config = dict(
    activation='relu',
    bias='all',
    tie_embeddings=True,
    init_std_qkv=0.0442,
    init_std_down=0.00867,
    lr=0.00584,
    beta2=0.98,
    final_lr_fraction=0.1,
    batch_tokens=32768,
    seq_len=1024,
    train_tokens=94180000,
)
Each number is 500 + 40 x the weight over its row's rms, rounded and kept within 0 to 999. Layers, rows and columns count from 0. Numbers have three digits each. The size before them is the row's rms in percent of the matrix's.

# down: layer 4 MLP down (transposed), 1024x128, rms 0.175, rows 158-210, columns 0-127
# up: layer 4 MLP up, 1024x128, rms 0.181, rows 159-210, columns 0-127
down158 089:441527462494532594501491575476519477422447471521472510529499510523497538424543551500486446530487522518497573501453520528516492521486561483590553398517420469514468505558507429479500480527514534432517473535499385513445489509543551457474510517472514499533558512516504516473552594480501421475474482467487449576499480483501444536516432500494453442512499526556464532457560541506495495458489
up159 114:466528474510515501560479554522521454468559516587606413444501572445481455506498511555454490509504526470554551525468501482462492455474541461474532490441510606441471449552469514452481475424532484490544484538496493558535541511547497499513476516536569501428472531491486559478533386447520486519472545465475481486451531583467478477489574506507522508469495487487472522535515438505542563535513
down159 105:489491439542506474462506506582457449515528450486537579489483462552443411532504424527548529532449487455540481538501475484525558481533496501472555471441475509495505524560550516534498503485531493556508526524506550460532543602504502447490513493509537448466472407505524539487485388610441467430503479528574562502531436460481495442518495495550513527497498566515494516511480487451524557472473
up160 098:481488474479525510526505538471447490492520534580559538464581524528508539516511483500506449501486509467534489575534404450505481428511542496512523552513504438509473459494491520501521475556435475475498534444559539509448520491447558454516462548467584530511468535453508521479456436546420556582440595572529468516520444557472499494497478500504490512520416524507519553514439604457514508474503
down160 103:478546493531482510500498572472499488501497436471545464502502486484544506541605536545564450446502515524578449503474550430491538507508469632470549500510497507407515460520536507588474512460523527481522491543489563495542411552467455481534513517444450513524455497524481423422480472527554427497552499484531527473484486537510541519499445470479434500456511498446494450532486471572506539555506
up161 112:497438510578512480442524493412396510560514549499478502517437454539539499531432543505523490487426508493519500481506553503462499562532523511459474547550511537467488495572448479481494506524584527486496537476522525511522507515521515532547506514416537421485457462572446494471504426480467506456586490456490467526501448456510437538483490523505566497506588501471538469453492436471540571583534
down161 103:529457470524423517519459549481465495444432459498485498529493495510455490403493590548512465539513560394464515512520471454535471518531493580488561484502520551479476484461531484499468503563486523530507498462617488480481527491491556523510476518574529481536467428496534495508530471433447437539522510516486473528486514491550442535484478502422467535483472409450577538501479503582534449445472
up162 105:508532455482487444470546484497527491531513483521574532487528452509508485452511520517565433474500478491473462414473497540421505471499573486421420493496432522486431516466524495539480494502492462500484451511534529498445527510461456527425485457528539495533559437555501523500529457554472501512497571522432542552490422524534543533532605564527484506454476548484598413478489570510536553516495
down162 112:485517509556524508456519473593515487448532495474591566479447478495552532529462516523461483458466474502441519511499483554438430495513568448488481453499485538535543588508556481531474451515455495497546418487437538486495529430487531501467547498491507473482561490495579418432527510530553471519513573542453401452456546455505531498530506456513514518545467515567532453487542532520437514485550
up163 085:509448446474422465481511550502489501495501446527435470500470520551500431475446457460433530529538463549511426489536516561470437555469428553515464490458521516516483487505434522460524509462536505515505505520533513542462560482524505495491603522551511512450500484445557525526465545523534554529448472490581452485488481495490490523474394557435506555467549505434582508490550552451553442456499
down163 092:455578509514515487551483480426430513509543533513572500500506535477434496456443493566485504430560497500504474388483527473562518459510525554463529578475447504519524492488483529557486494526438579546526438478489509456581532560459497449579486508455536505442505483527476464508537475491525543513593558508461473556504450511432516469559551503485536532509486594511481542496500489488446539501480
up164 088:489526546550447472520411514516527483442505454475553571542534500393533438506448498487488402610522488515536494452507454516547516495540503457484477467533540433480516490473510522438540571500547532552490484506472553492540419497485519511521507454518477535483547547528508570536460480508432483551481427548603547493494476522478491480518543490524471554480491520522508525438468501563538422491469
down164 093:549464464499537477508561509533513513552470549472543531513543504566430568466591492487556504522520503459443449552510497434470482544461511525502524463528522536550482517468516565499511429530551522481529489564551548473531527527506536481519460543502410443495507451577453494484462459532518532503506531445515500509402477522435509495462572510444506465466544599422522486523503520589472512438524
up165 087:545469429480518445473526479495449531463457527523467523516496472513509489486493490478561447607460458540555550479517573507470543465529518552598507536457485538458526532530503494543475465420553483550435578521498469409513444525425524497492485524485461483480448459471459576487509436553418488537508549522506510533468476530481479476507470534516498469478537505546528464498523571543484492404423
down165 095:519463501501477511545495486544474535601448526402469494477520540454402526467560498502461494466568491523508474495507466472483541499520424579530537542480445529492536516512435477491533461485527508515492492440478414482435531517535422545468506512528556485563404504452523461463504471457516452524527455458566479547410527561513495451485516496504506572464466541555479446572492469452478504518496
up166 108:527534518543479440573424575512536513415542489512516456519603532590501533586510546526518513563543522488486477504496406499479396496509463491552498492470532535459517525532476479520421421511480449497494500476465455424484492531514469419478562536544500471512488517475510529485480561499466469483508501500490538500476536496500531499509564570520464505475427521446466529478461484528495430594496
down166 105:487518528491513484523562476484468509519457523452567491534523547475404470456521493540511501467458605484519451493546490489513585490531484486542491461553474580491497556493496561478524444543459562516510477428506491495541476521509550483456504444468497505422450587508544490519492436476569525443510458472489540474541537566454458475420488457492452502590479453527532521501458489398476498433526
up167 096:527493517517527442427575420514466450466535474493451509526496488523433502566501475509548526482463564480528480474491440516565499530539530456460529485497543446449517524584499555494621517560510535503532529533526456438583475459532508459475464502490459403470499466494470531504480515514549490540506521484490464502447498518407534486482493493525545518468544467545592502501577529562548437475549
down167 086:533484557447506516548441543486521495547477459539459476512478534467500466528470561483452537521558436436497428474498620485446438453541503497545548459491493489592511478526447511502424525512443496540495489506500512536459486479538544521508495537493514643523518490418559464489444502529528528531542490556505443517534498465505477495511517518566478489525522527505393534563497500479414534480497
up168 111:469518492536577504510541541494522467541565485524533509536503453615440477501543519440476509485480537464514553488543470495452425618510440434525542502505513582531522417491523493520505511444432402529506469557548553493483478589482486523518522515501433530482498478511496466430483496504536495470458507465500380493494506496519481463510518564534568466490531512504558508462450512517537451515517
down168 112:557454461447522450499555580502521490504547498442458492497455530458490571444551381543471476476492556568443501467444534551501524433523502471506469521506516496508567528491460445497502508546467492511465529444439595493526455476475512503446520427524547509566476534444491482528489547525426457491524464519480521477539490500464498474447531529503401497493532540484542474501513438477455601538464
up169 105:503460505481530530533527416422512435471500555515545490590447505469495533528555504505520491523551515455623525490574503484502433498466511515496512481569498498469540494472427510562451438482473470435443515510477491469478486498458432541446551516558502446475484536486523460468539514442467507477511500507526473521528498518487450560573582551534567474459470573507485595550524486481561504539507
down169 098:492544467492421504469568564583536544443503498513601473508514504445526495562469509477521532533475569544484526550474482552488469475494529466538466498473466550493450561528529469476518456483519440516517500542447460483515443535445566462557574509492458486528546434450477557549539497515474497510526547562467544443446468499469508574488497452470566504500464439602544502536526525475543473513435
up170 085:521561532481448517519508455504518544561474528524504477532469466474488442459501511427451582590512488513567469507511492549509461467468434491588528510491564415582507506501471503533495472459494569561512494519539430442511447470609472425474504502461593547455478439499486458513544492502532470490471510480485532503494535497497528495422485409497604497495472487469537509509507547515461523503470
down170 095:487482487456506487401536541518453475541400494540518556542510469480511550501537491524496544535498512525526458419477404464466491467495446552476505455476455454601519491541569552481467531476467569536515561467476527566494468493529496543491526495432498420476567480427501536581447529475466467518452531474488458520539513469434468446447492528472519499513470493533460470473526519571497468453561
up171 090:525461478549463498552493483456548516539492523544506382534507575510529547511513494482509555543516527549570450574458485425492484558499470473509430528504467484512517505518487516485544530531512478486415406516531517513532505527547506566394460420523496437535488507575480518481518530492483513490502488455431489498478474568486549459490448512521511543503553457531444496524538619499510547479429
down171 099:453501517478419598500453541523457519508572512494521498496477432550519467500522518431500467485484544469512508432503450479524455504565523500506525459549475444471578527490532505490509525533529453539481522460484466433539551468437482545542498533558494573456455484474510463629522550519525534443450471459481531515505513475576475406456550525530472502528518525419560495473437445469532530524506
up172 101:509555493495466563539435560483515496546575500532502447537402484546504483532556501519516500578421490477453470525506476478550519566578474505522467535504524550518478471442513461479562492483492436509556455492442421519444487480389501527468503527430436502455487543466504532518527548482451454569500518471514550504562463561423513442475450466504505540548524499459536500487478515478539468457538
down172 091:500447467485547501474543457455529542508508534571462485429517535535504529498478520498548476534479447517507575462516492522479463508466479497448463521534533474491559526558485441497499577453511534477445539515508588552529533557552484564520518453548577557506499497496496425511416509509490526479466517568525562486426541560491442465456587514548476461458468575460478523548539449571533540496548
up173 101:573474539508576576453490513539513496453523555471535524548503431562551436474509509537471461427480454528536502500519461527519513541488561481465400466542493499514526479476536532542561464429500528483506477520529524463507591473466553537523469431513495434472500528580477531503465538451484476506516491494544555481493462529521490533488521407527554430530470529445539486440541383472533506509529
down173 085:409506482420460489517466583481478510534539512496593586545514545520514516520552483493518503507450548521490558446477558496476525435505491464488479504438597587509465394531481489518469548487518510502540491503508499454524462433443543466487537507543497518517512532495538574466488469513546492480451517472475443433419592520485510457585481494481441520502517469449538534556513452525531512490504
up174 095:479483512491500415466530530494485517459455513482411510549544494495440503493427569468472475513493511548463514473540492472519445469531533448516505521442486550521461565530545547544483507497501469526519534528528507547485556411452549576430525450484489504517456525571470539519489469489566590453446468494501472469547488513540507540467518500495524478523457518566512519476461597599419440419505
down174 089:457520468514508482506498411459546418533436490516530558506492483492458492528497486474558546508507598480522452524558458503573508473453447523544530463573512510497504466489466577496506520523498494576509563497499522464441444556413515464525405552507488575572516518469482460485522541555462464517579461504510472519514574544536556551501404471548498520473473482446513496496556489502472541531497
up175 101:479502463559542498505503516493432507445479463512483571507494416577464495581492513486495502476541594516499503427513466522443555514457516472506490506513589547516520442505475465484496550480533531490545460535500446518552495480510551566454544482534469465552452448507451481414532428538507516465520458483550528494491485459505464528484540466448479482517537417525485395552430470434485501425444
down175 080:508569492443445514490474508481537538451588469536460427427514527418512499418502543527528509455514502514552478474523531510492451437494483489529549475497421466491513512448482509534500501503444541512488512493449453514589552519502510539510463548490551566524545517476567496575489514523453449502496523431468480500559463478482487465495466497547499532502415589466505623546534582521490535539495
up176 108:434443488495526478453504526467527486469484538576539529474511457476540502481519479546514452434493423581471545504445538511512468522584496496503514463531471512540561545511493489476452536584511492524552490486505518505517536522584473530461465516513446602437500584456514535574511465460453477512541573541491504490458563467494467544536471470607554457445468520503532482545459472507510586477493
down176 111:480480513510481527452537496473552552526417534601541527436465464527501495557527491499433442523494497577531510504445559402490447520531465496549541484495515466485444494481487552558477488527535503442470522488465449579592516466521527452526493541524484533467541519507516515479483507505495407531513477511494521484470582476430487589484557486523511487487465463477516400441417454518458463501520
up177 109:426468499483471407527513524440502558489487462519555560450467523518448489497549525495590468517494548492513536499557549509458531521528490490452545518499531533526421588550448434509515524477536488520465474516521442470511477532512492506561521491483507509545495559568443503474466449537480504532418493433460517479475440421588493512495515402527404538548515489471493479536438511433464522533500
down177 100:496527506489520525488555482522441468485538541532553568509500397471601529493494537499462490441473557431435507445536503480561492603551436411475494522534497425449530491516516542455479496496532438404535472521473435463462515479548516531543519417521501475538527490484462518514516472517520432452501423502507516558514446494530524491502498441496482558469530485476416463498518503482556477542505
up178 100:480539529544598482527461611507447479470534500526545551510473390519523478479501509510441492498478533471472474526487512498523520548529511552531471491471543468500471556529570518521496500477548517476423534526460413491537500488477500555536494471563545453556555495567517555497514479407527507503477489486566449409518486514497448456497476459499533489445563451467529497525542460503423459429425
down178 090:566456557524405549499466490529480532522519442543470550529469525457512524529490532520564508495472460510518487468505492459463485550419450552573626499523508444546495476496460484416543491521503469497485515496544564464452519474448523512611532472476531526486516453418502481465481509520452481538466486520500465485422435521518531495442514465489494486591536524491571438480568514507530508558538
up179 092:496512497499545507475517544518440542519554461504532545501459443538546440537566470527492516432514509511499501574514489524466466561555446454399402483483480472471536537540484524380478511467524605499539448545484433437451498506496552463519483516480503507458537490520550534519557520521454485524500540477439570453487476506497570457499537544452429531501490457486447472494508481567558502548483
down179 095:620475499535530507462423537520559515478450440548565459497490520438416478460545523533498541540507490585524522479442475536471479498499518435569513488501574482490453498408444476480480473478542449465460484453443454599487466541545553491431484546500488483523505515486452536471465518451485474521464511505474476535515515523454438480504474508486508475518451571526444520532543459445514540420523
up180 120:455457566497559480552518459538526515451498533520497413414510509524514517447465536528479507440497473483536482520505502487530465489548570468471489591534500476498497513484513436569556502488532472589489487460446472594499427570497470498509502484515569534480503594554513441488404514532505442488484505535481465538544582505513561471485567529496494593502452521541488527550498470516556523529476
down180 082:476504419483472513521454520480468507497455399500491566530459452483488477581497487461463515572490534580462544505515495485426457502546509518472572389438460469502492551484519480494509501464416501531456512554547555506408559454484535525515548560553496440474526481477510539476546523446541459489550530495480534446490499473487469474487459549425498467508532446498552522514502581457475502441465
up181 108:545550447533559528512527472554557483490442505563411418491488487552566501546477495472523474446483498444556516472530517489512509469539531532517466532458471495487535544452468572540495402495544486453373524543451515473557533415489484529509523489505483509533488494429426544462476520494414473490479486452447467494539466440517546465509529478564544510524547460490490536495455484475544466560473
down181 089:462515571465534530547514541437493525449550543472535594437515488516449448478483454589435472545523454502490389597518460503473465527541481521479531540540506524517475580495442494493548410453554442562494524477507493527483488530563486529524457479479493513447502532511563456492475468467479503462556482475500516525535464519553475489485454446580488527565523453456505564487464474532497456535489
up182 106:480530501512562551535478464503585485498495488478514445534488514521472475470525499464545544532532529492448484501475490426543586532532497508419546444587482528569404537487505455416509477485543476475498518400564519489519493537551540497418509488507524498494581532506469457531568460494463527492539516463442469606523512561559452493540485517489532468455470448487448518514439506506534501486566
down182 109:509521512466471498453485489459556551488479458456586498530497495576586498480596479494530444549551468436556551505503478516456446516550467470518542445461501417515480495486512408563520509528490497487475494546517455519569527485488589505509478552540438511586397504555503491525498486438438536513468527550484501519456526460480463519464455601482481520531444525502434522497505474454483497516502
up183 079:494494539445462485508550522527464477419532470441476451524467414517482484477489472558525553482538506470483559533526489567464476450513473465443393562440461465506460465533516515381472580460516518474475457458530477513501472470501485562480412551540544547513553505496556506504509531464489553499518472470411500568589508550497537530452535493557467554461462492511451502475475516517501501494546
down183 081:580493493507486567472520514501564509525515474543494464422556503456539454472549512493554446463433414577531499501475458458555504524486558475501545493467515512503507478506463474545447462486515485477448460534479469518527545579519482499590541470508481577501561558490532554495445459573582527571506467528593498479549518581496471539559534487516494436503518477490518483583481525459527459526502
up184 105:536528506448586522528565488553500492498504426495510458491522478495537556486526490504465525465457454538467530500426563541464583511521604505480313493445464523497477486490465449550509455458516487520494529503498542504502542514539459533461497484515480454539494500478457523512545503534543503451459511521521486461420576469459422518523528497482503446426573513513468503485426484533510537496518
down184 089:448461501512534485484569545491565455454486537442525570511504450505501444512529505569479535464460499532478424572501524468482411449469506537475539480489504519433529498497493550554451534514498466520524520527436595497498456523425565482462440541411544430462479532550505418539477463493495501504501525548516510444401544500512517485436496520476505506515469494473442502454513499488431424556516
up185 101:489428481503420464517520507476476487444543517571466521533419513456492558507486543421498527489559553471427457529470446470475437535561542496579501522493430436529468530483558530551501523575484447596430567456498516532488480484532511521439455532554448487505515533531528521495552495535487461475453483534495505500511505482524475494480558411455502511457494521456571582450515527520548488480477
down185 101:468499429478501486483544500502488477522516569512603469430468543504500549491555559508527483508548506525568446607528477478524551479484484448580464499493502533475499431527493485466532569514494518530505381503501535506503489471519423480522568478390473527488482530479469499519487495535541513441476479413506484483477380438503536423456492476558492533512542485476468545462492483513509474481449
up186 102:471458495532536541513553509486591610531460552543493482500456510551561513480576520407468516476459572456487542449482468510485537571525513528474479438476528446480492487484447469481537500487532516439494469421567513516516504521489532452538542559506575444526446449508546524463549457441497495486465507474532537507560521517572514517435498498550502442504459524533486458505586433531435494527498
down186 096:473532569462488522516501566467475450527490507473502516527509488411521478510488488529403444530482501476458418499507517491479419537419466486469514437526474547475508513562523444551544517544454435538474529493528501415479471548474480472559488476506412550533512470528452521471548527519538525527514483493488480476448549488513472505601494503397436613539477450521505519547494497516523558562483
up187 097:501476512472466492543487537532441459517525510515495485519525583511566439471445505509475527510536499560541512530490561387466455471502488466485528447512530522465508580508458456436466498476429498481482499563552531449452458545502500444582497543435510470503483566524545500537528483560467507457508565478499492529445520439425513477401507495537471541518547460472587422459484486560484447527536
down187 106:484445567509426524470481532495581506452510458529472524487437496427565501494487494525523526472562533497446529534483493570514505483518469491462499464469436465537558505528558491497470509543498516526492416546475493452503508496496507500535546484490479557622564465485530491473521597467504441482426485563530477433477498514400420453555502553486522453492456493492442529561527484562497554543516
up188 082:503440507552458487543486567463433487487449544476436496412597480528480480527444504488520572471579496546560524521519478473526472550450510451513520517500457476503419497591487500471599497434533561430502522496521477524451546480571535462501495520538457491449465509484476509502513526474520498453438511523427522503485453539563468513485440509468497548457582569534492474490541480434533523468516
down188 078:490459487473538547508476504542447447483578634573538527510467522476488445513548561443546499490522511463539455459458522584422543542525523482512506514530464528552556461517494451528511555471444455543457512508431492400495482477484484556459498494510533497489526546561517521448490555490494520477523513477531424469565556466534497460431506546501533463494486469463521444486570452465521479437525
up189 106:456539560496513493541542529514411506555448489474574548533471459522508547459512505482485508551537538473477494573547494408497553528487438554509499455483510482508538492489466544499404454544529450450489508526580443476514467519441481474470514551447502462448443529439449602481561505475529485559488479513531487488538482542529503442491527544514521552448493517594502535473468527515496410435499
down189 103:522545531496487490438506505428463534405522507483569499543625524507461480482518512504580495552547505539466437494571462498549411442481503509512455487514443556477576510509519500490558450499453492498482508461482512463480495493442559487476534453491419507438449459505435523536515517482487538470496592486494536437517498466449459516502550522444517491534448490503460541493491483555553483418568
up190 086:546452495609479518501541525507461579489510488508429536478519511556483453505536574438466526434514485513485524447487499498477445501453462466506423536502460558550494487523479433441483512456431534547566484497482529484498450506447460470431485531545479522462416476434496480442541605425468544555518496469533492520551443521539478528488513510497508487471440514441566536512482517432527476549518
down190 091:534550491526470527525502565525479529448548503498528578497489471492513540519524437499474483497540478543497530503503542490491480495500465556578508504503523445462582585465506498494459477540517448542433452484469614453484500523501552404501476479502499482542523533523526477487434425478509519509520568538523589484477507498518554484461464500493439534510512416514491453450621568493445478552418
up191 090:457494461523471532372504465478544514492551508575468521480478411564479490504512488497555505467463485455492566490522549462445473539508539498513556431478547493506517588483558470507483517482541450511421514580541446481494507570515506510396528538483550531540512504431486540551570528531515452458508526444505503549529445530528470468478503477466540452539476553486489522575457469445490536451514
down191 090:617498452452544474540506553475438513452484467486499490463456522462488495494486494472444454518517518512399449438493466546496556558521470476453496536475483575514429487538491496473569448511566530487460457501459472531444501425487465535542486482475477453485507480599484488452547475493465456509591480541481477457468548538489525491493534610502421516458521485508515491499540482515514470398529
up192 105:493467554410528471482557554462474508448518431489494450517519524542524423447499471485517473491555510425520568499507497517499487431508545434493488465454456488495488496513520493565553568570522449590452474532516527525520388525564536455499527420485479521508492500439468519489496475522488478542442485461426539522538500518536514452558491524492497504553550578495500517528447486536535448447590
down192 106:517536460549515518520538572454518537539536401540486497449431431464530521562531473411522544493480434497502497504509477501455461511493493520520515561477527505530495476506455440469499516572550433500474540480447538553488472520490542435538509549508459451467470463451550441546532413474501568433457604546568478511473483507583520536497512537537426423494476514536511504489488478522519480535510
up193 109:465466508488509449509413460467552528576502479514586492498486528501496483486462524460575460522513561610471517492485450485497582560479487488428531520463508569491516503469420468486471454575464494559551472538504475576534509482407452516524511507471487500523505507541442542489448501503567518456501496503513513564551473558490494478482531533460524542554462475405518479486428496548516424462550
down193 119:569509514527539500556477511520522474497541564463478539521407469528519531470473537491516460429433512489531526519525538519584451494484509541463516469447446500455418574471553557523584510459404480493536550497505523474470540576510517502512544452514461446518546486484541464545488438547469514511540520481487477446554466500524537510583574520505496462500489484485537446488483555466591416547505
up194 094:527467481523530443438515468537506591511515470499497499552574523427513420468508566526474439494440514484536512498420435449538501560557523444437502503426467532506522450523500454548513507565521505450500500528591525447479481570527485494478504526484421502504479491501472441491535487450541507468536459464538456526485547571494482425473484461463507579562450512480496468459494475448517519413457
down194 097:453484432544525540531509436467432450471496457472524506477437497556510459499508483477485517484533462480469484552501597513470488523499525439592519539488538536540458468573476521483544481546548504544531507479459472589505520399505584481473491565433532534446498521491542521531551425518457470511516496500486482533556518426522504555441460423543493458520563554488479461449560453504495484470451
up195 092:575537577462445471490555517547516467488587486567509455481507495523494514547447488523485507490513605473437504470545530548507594483567527455446489483516475529539510475516495476527577483511472501548512573488474467498448518549500560423489461567441510559502458529536485461484490518532529544419592537525523500476508588489491512525457549468486440469419490514466541481529483544515471532503552
down195 100:497497536449568512540460455424490499487558540436575497515542511520452504501484494499523499508537545471450494474481561388450499498463447508507477463511520429461606496436506454492470410522566503515474514501500483453481545478481474532462459534517586472606542499533508475439511438481503503453558549472479575504484490470514515478506506510401479501393473450539458494480507495466481488491461
up196 090:549508523483449553455484459508545439501460501528544626511467467544503539561493469445440480519555518544511453528478512501492498497495401526458506414484515469526499495512464528541519562422476499481482507521477531548501522541532571500476561491508533501480493436518441488519501485556561494474538486515479583478432417452550510572502514432429480526455526513576510464524452536434458550494458
down196 071:461448515536569428567453515517507453452516529550440458509522574493488530389494535484461459481538458484470471491517555517509521530526482513534496483542478558506491562488445505519442434521549491513515428532489520540506476498588490516439492503509480519478538529469516571515455554515492559484482594513563432587537510531518471477466514511472469403490439492495451556463581545521452496499451
up197 095:495543459513469448519494535485432494512445448514531524538486460544468462606524466471555560526500483541599433501497488521489459479490433456490450502432517489520518455545473545470548545397460491472542509496492464504413475511492564552547452530511431513515484482489529475520458559513528506470466481446525546427478503507475506505518396504536445502488580430540538489485427506469529465491562
down197 078:572544515558509499473475522492532501416537515473482447587591514558503582466456572523489580473523457526524521519496501514512523470478512495457502475552448510456563555520472515518445450446537504408509529459505413504538490582479419476553423517507540556511548435500541507538510444467442506536478518487537466567503502480491505509563450478533555479483451507539439519561513472504508499525486
up198 106:455488459495425434482508499509529502557449488468562420477569486522528453496480508502474486556596454573458630541495447480517494486491484482525478494482486452504538583539488458450507464508468554518495481470514510602486526517594534450470512468531545544601508514487518475535483490494499527524534505452517520545479562546508542502475540494543491521509479456450547470518430462487524486475394
down198 111:458514458543546448599509479528519446515446528490557483520556478533557533451536489490543571454485512536444507458495458470469541482514536524492497488530544565490507502485468449465473525566510477495502480498477450424532594506535438505550552547554496472518482505403523543456459448600497592514494479492483446463485489523500544499500545520504470503458479477376518467499597507532528467524508
up199 086:534519417494462544479524510449526586456470526535486494461523526472502481488453510478507496485489483416534474458503507501520565607492541451451413562509496435462572470542548525520517509515458515473547436462540456496503576476561522527463566540513553548483495540565545469469511415520470533462516510521407489531551482503505576475467465461465489525523512505501440464418469523479542534437511
down199 103:536509549483562457499409511510473522522509477457502449549501467499508456480506409519506511425479521509474511450484457510489486461467483453469461530497517412466518469464527517472480502512520457539492543503476534603437512441592511547480506514506513477523526453505494505488514617466518517460451480558523446480495380480451592530491478511450539487421504493487489425553481512499568458409497
up200 118:540539522439484502505460445519500470444563474473483470532542469521430471506491452520601502566491569450494488548465439523474464474498442569537537470527494494525458478482481521584503494458475483552538451422469411459492444531476556489426484537526451580554436455522422549549479563483578502522516520492481447534535499551456540517462476436488506512493505479447526457509535509494495525545467
down200 109:536438501579538458478479503429557507481467458591534501453484450489508528494540437425452570463544462568471535528464524570465479447473477464390473486504531489514482497498461469485523504498523485481543477559479569551428494494488425524504545545524448481455488494498508480544488515530502505549463576595500526468404483476521467551496504565504490514490459571509500556501479560486559463489458
up201 108:452426559493508518509451509480552474478525556529472491533483461540526468562486485498544461498580526516493490535445527532485465534547486489506493511511480516494501498638521516472470518554469429583485524493479492532498493520450491509456528516424490507465533518474552489488519478487534526514472514556468450446511457596475421423559433573528444495585550381495528472455517550468527547501491
down201 111:538558443551555519507445539507493511553479540470521527439502451490524591508453477484545452512484462470500469539522493523465511490521516536455483458481527479481477509511483490525562553474444493503535491528481552485556486490555473532493482451541544587496593476503465580579574515562462478486509487506481537473489426526540516480501531449506453465557557495385531525528497515485425447577394
up202 100:488590431526515554438513514474510541555469456539480490417530559437491502509513538424486559578496537487486477532491490460520517564581468534487525505463500536501507564577528507470464552519476464561459480456482457479492555472597418503502473457553487551480382484512520542479519498546510512503507483497524467543456520477503505475523502494543468476506460480518482541443505446504423570596483
down202 099:540469460547478491541550549476455437445581512490501504602498490550507481497521432535507406523517554526510530523491431430479479497460486451529480472553472509514511457491499510510532484450481501482489493425468509523552539477455437448511427555539510454517499446464459513535500519482510488511506510466499555430539507465496555512479502592626552540556498489526532514543471489515547494399422
up203 087:437463472509484548581516477535486506529538544450532472504514410495531506535547553431429515565503515500431563470494439506489508573500530479537548545434520580540496463533512418491483452524525454513494414480458633494469468537446519537487424454555529565518494514555448461493468486541463485515488564476496558484534462553495483489494503462428456506501452461488497518531482516499492505473473
down203 089:565451522436566469499478503537506515458505502572435558547435574551494462475469509512521501504498443572504493516483517493513534450518542470528486460553458460506472589532533543486553515459474502503517529631560523487551462479548507461489516498489538496483531522438512536495615510473499570530463550537546454516490497519495459536532495536577516532544489545600474485524546512507546571547477
up204 095:567440454511583513414588457515473499555563465489555496536525459477509553475522569524509509544569558496498529461500544478477455505487496490555568454499558514528468520547470450471465562485489516522514505436572491459546476530487496460472457479516503469524465463506474585495543475520462481409473544567494582414499489464470554477411495486497480482477510472497486461492563567486482465533440
down204 103:507439477486534440522448558484515532593442466478462493424511504516504486485467527540508451535483485535503500513501478482442529498497492527482622576485478490515521487467515526436494513506579461532404581477495522482488577492497488538429506501507497464535480568505527509510496558576507560498494512558490516476505470478523618537553487536541518474507422548517490514592400444475473532520506
up205 111:624497534549513535396405500520544529536588482506497462527521479519491520485459576445438493509547518457508538534527463539579482445488525481459493517452518548501461443473492452497497536459450473516567475533545532419437497481524517503423433496522478580480535453513515483471483452565492503575448455447492516502453530518505486528477530459467512530542505460460496503493447493471515553481565
down205 097:495510529501474526448527501473492503481500598475498556585564500527498528511539483521526442535517498490465471492530535497535509498487494474561543512460529489514520501509513534435512552556480481528537557520512502482568517528531554432546511554540517482513507449496502544513509443550352468426548463450434504500482454433490521579488563502461437500489556465485539500439435451587477548480412
up206 115:532564575558478500473483438526527517481520504558488507558526450503485508549493567546495480483481493528577527579496512481506587495497507507471494470483565512524467532489504425580403514520481520511520504492525474503412435482489427396529500495474524570524526467513522477582448555498496533440469510445539487524481501488450471470450476485502467448528424478546438479478450423510479529466417
down206 102:492452512482504524499513471512445539492360500465515546531465494527480506513571485556525554497474510510489543538536501491452533543562561491526431543523581587431500492464489548541550443530516499544521497491507538526428553466534580477450518567566514411509507490524450508422501492507516492524416440507549528465529543570459552527484470492509515500467544460536490519479552499526511553548547
up207 091:517478535539466421511522528529565429559452476513524528474508455512512496424485482465548480528494453501480470506442531467520475465529537546479513525449490501479490495541561539480447491564552534469500462550557511512386554491493538485454441461539519525484491545491498524545509502528478551555482492546516493658468518438578484484482479563523546522488539549516538606472468502531519535561455
down207 097:520400478547613538437486449514499548526485555466420448542517509517502515541538493464485516421530467463492478466467519519466515427480464528507522427469469523502523476569483475523514476508480471589418474484492484505447537400496437509497517476492489538534529509454547544455528452491511455508524484456456523504516526470514491517552557530549566416503469500422477456514475473569532580454487
up208 101:529439552468566521520546517488475511466508507489465526504484482469494493504569512554488421505527510500501432586539464536489537490558459584522522500538444487514451460456537536451424500552489506550505499515566539515488490496469477536538522438519538554544473439487510535501560483511480543536545514458507428483529602462576487442465491464507526459428466453544564470491464503483595416436466
down208 103:537507515517501458490542499462493512508395494508481488489528539528507485551476475506540468573472489517564600513530512580511483547523412442490540450513459513456517379512485524521466476538531561533512519521544555471506483434475501455468526461541476474557571419505499473463418492442528477470519490471578464529401521439525517499581521474438487469483521522439520530476528480475552467502534
up209 098:477538549531507502490477491473480470411572578473533499509442453467495483462486438515467445461561525474462440509421508508506505453510539530449524492377492492564490541540498424448547517455499537456469444433467503535509490518554517484470475457553547527530474494563480514479550458439429432489480554529500460506577506514471514597475461506505474502465528490506540482503538539477491447422444
down209 103:551454454435547439496460437440543515584504474546462515541495557495521538422475530511503508471438541500535544482512537453525592499449493571527493525588476497549511504462527480487568499593532544463536480479488489516478601462491480478438496487448483458487512532545510452498425467515494497517536511482447480494453528486557523432440469467562513477462462556486469529480410508528480438513538
up210 095:437460437444534443481408518525551485471522468542481531501488470465547489539535481478535423519545513467529484604479581516494511534475555500484507499506427508512547439490502463606473603478475461471565487511483541544523484557455456517538502512509510525514467495530466460460511525422479537546518502514501529448498494453530479514448561503505519465594577454554491442439514466504539482445543
down210 105:494548555506471526545543515475483508484466501530428458447496482453449529620511464485514550477472530496493450498467407517531489535481488516470505515548504542462520399482467523544588534586504516466540478588582561484466493559486474511530469477492480495573530522556497531527491465448488514510505506570539558515485505537436564473460455450452515486432532577482462494481572504508513482439539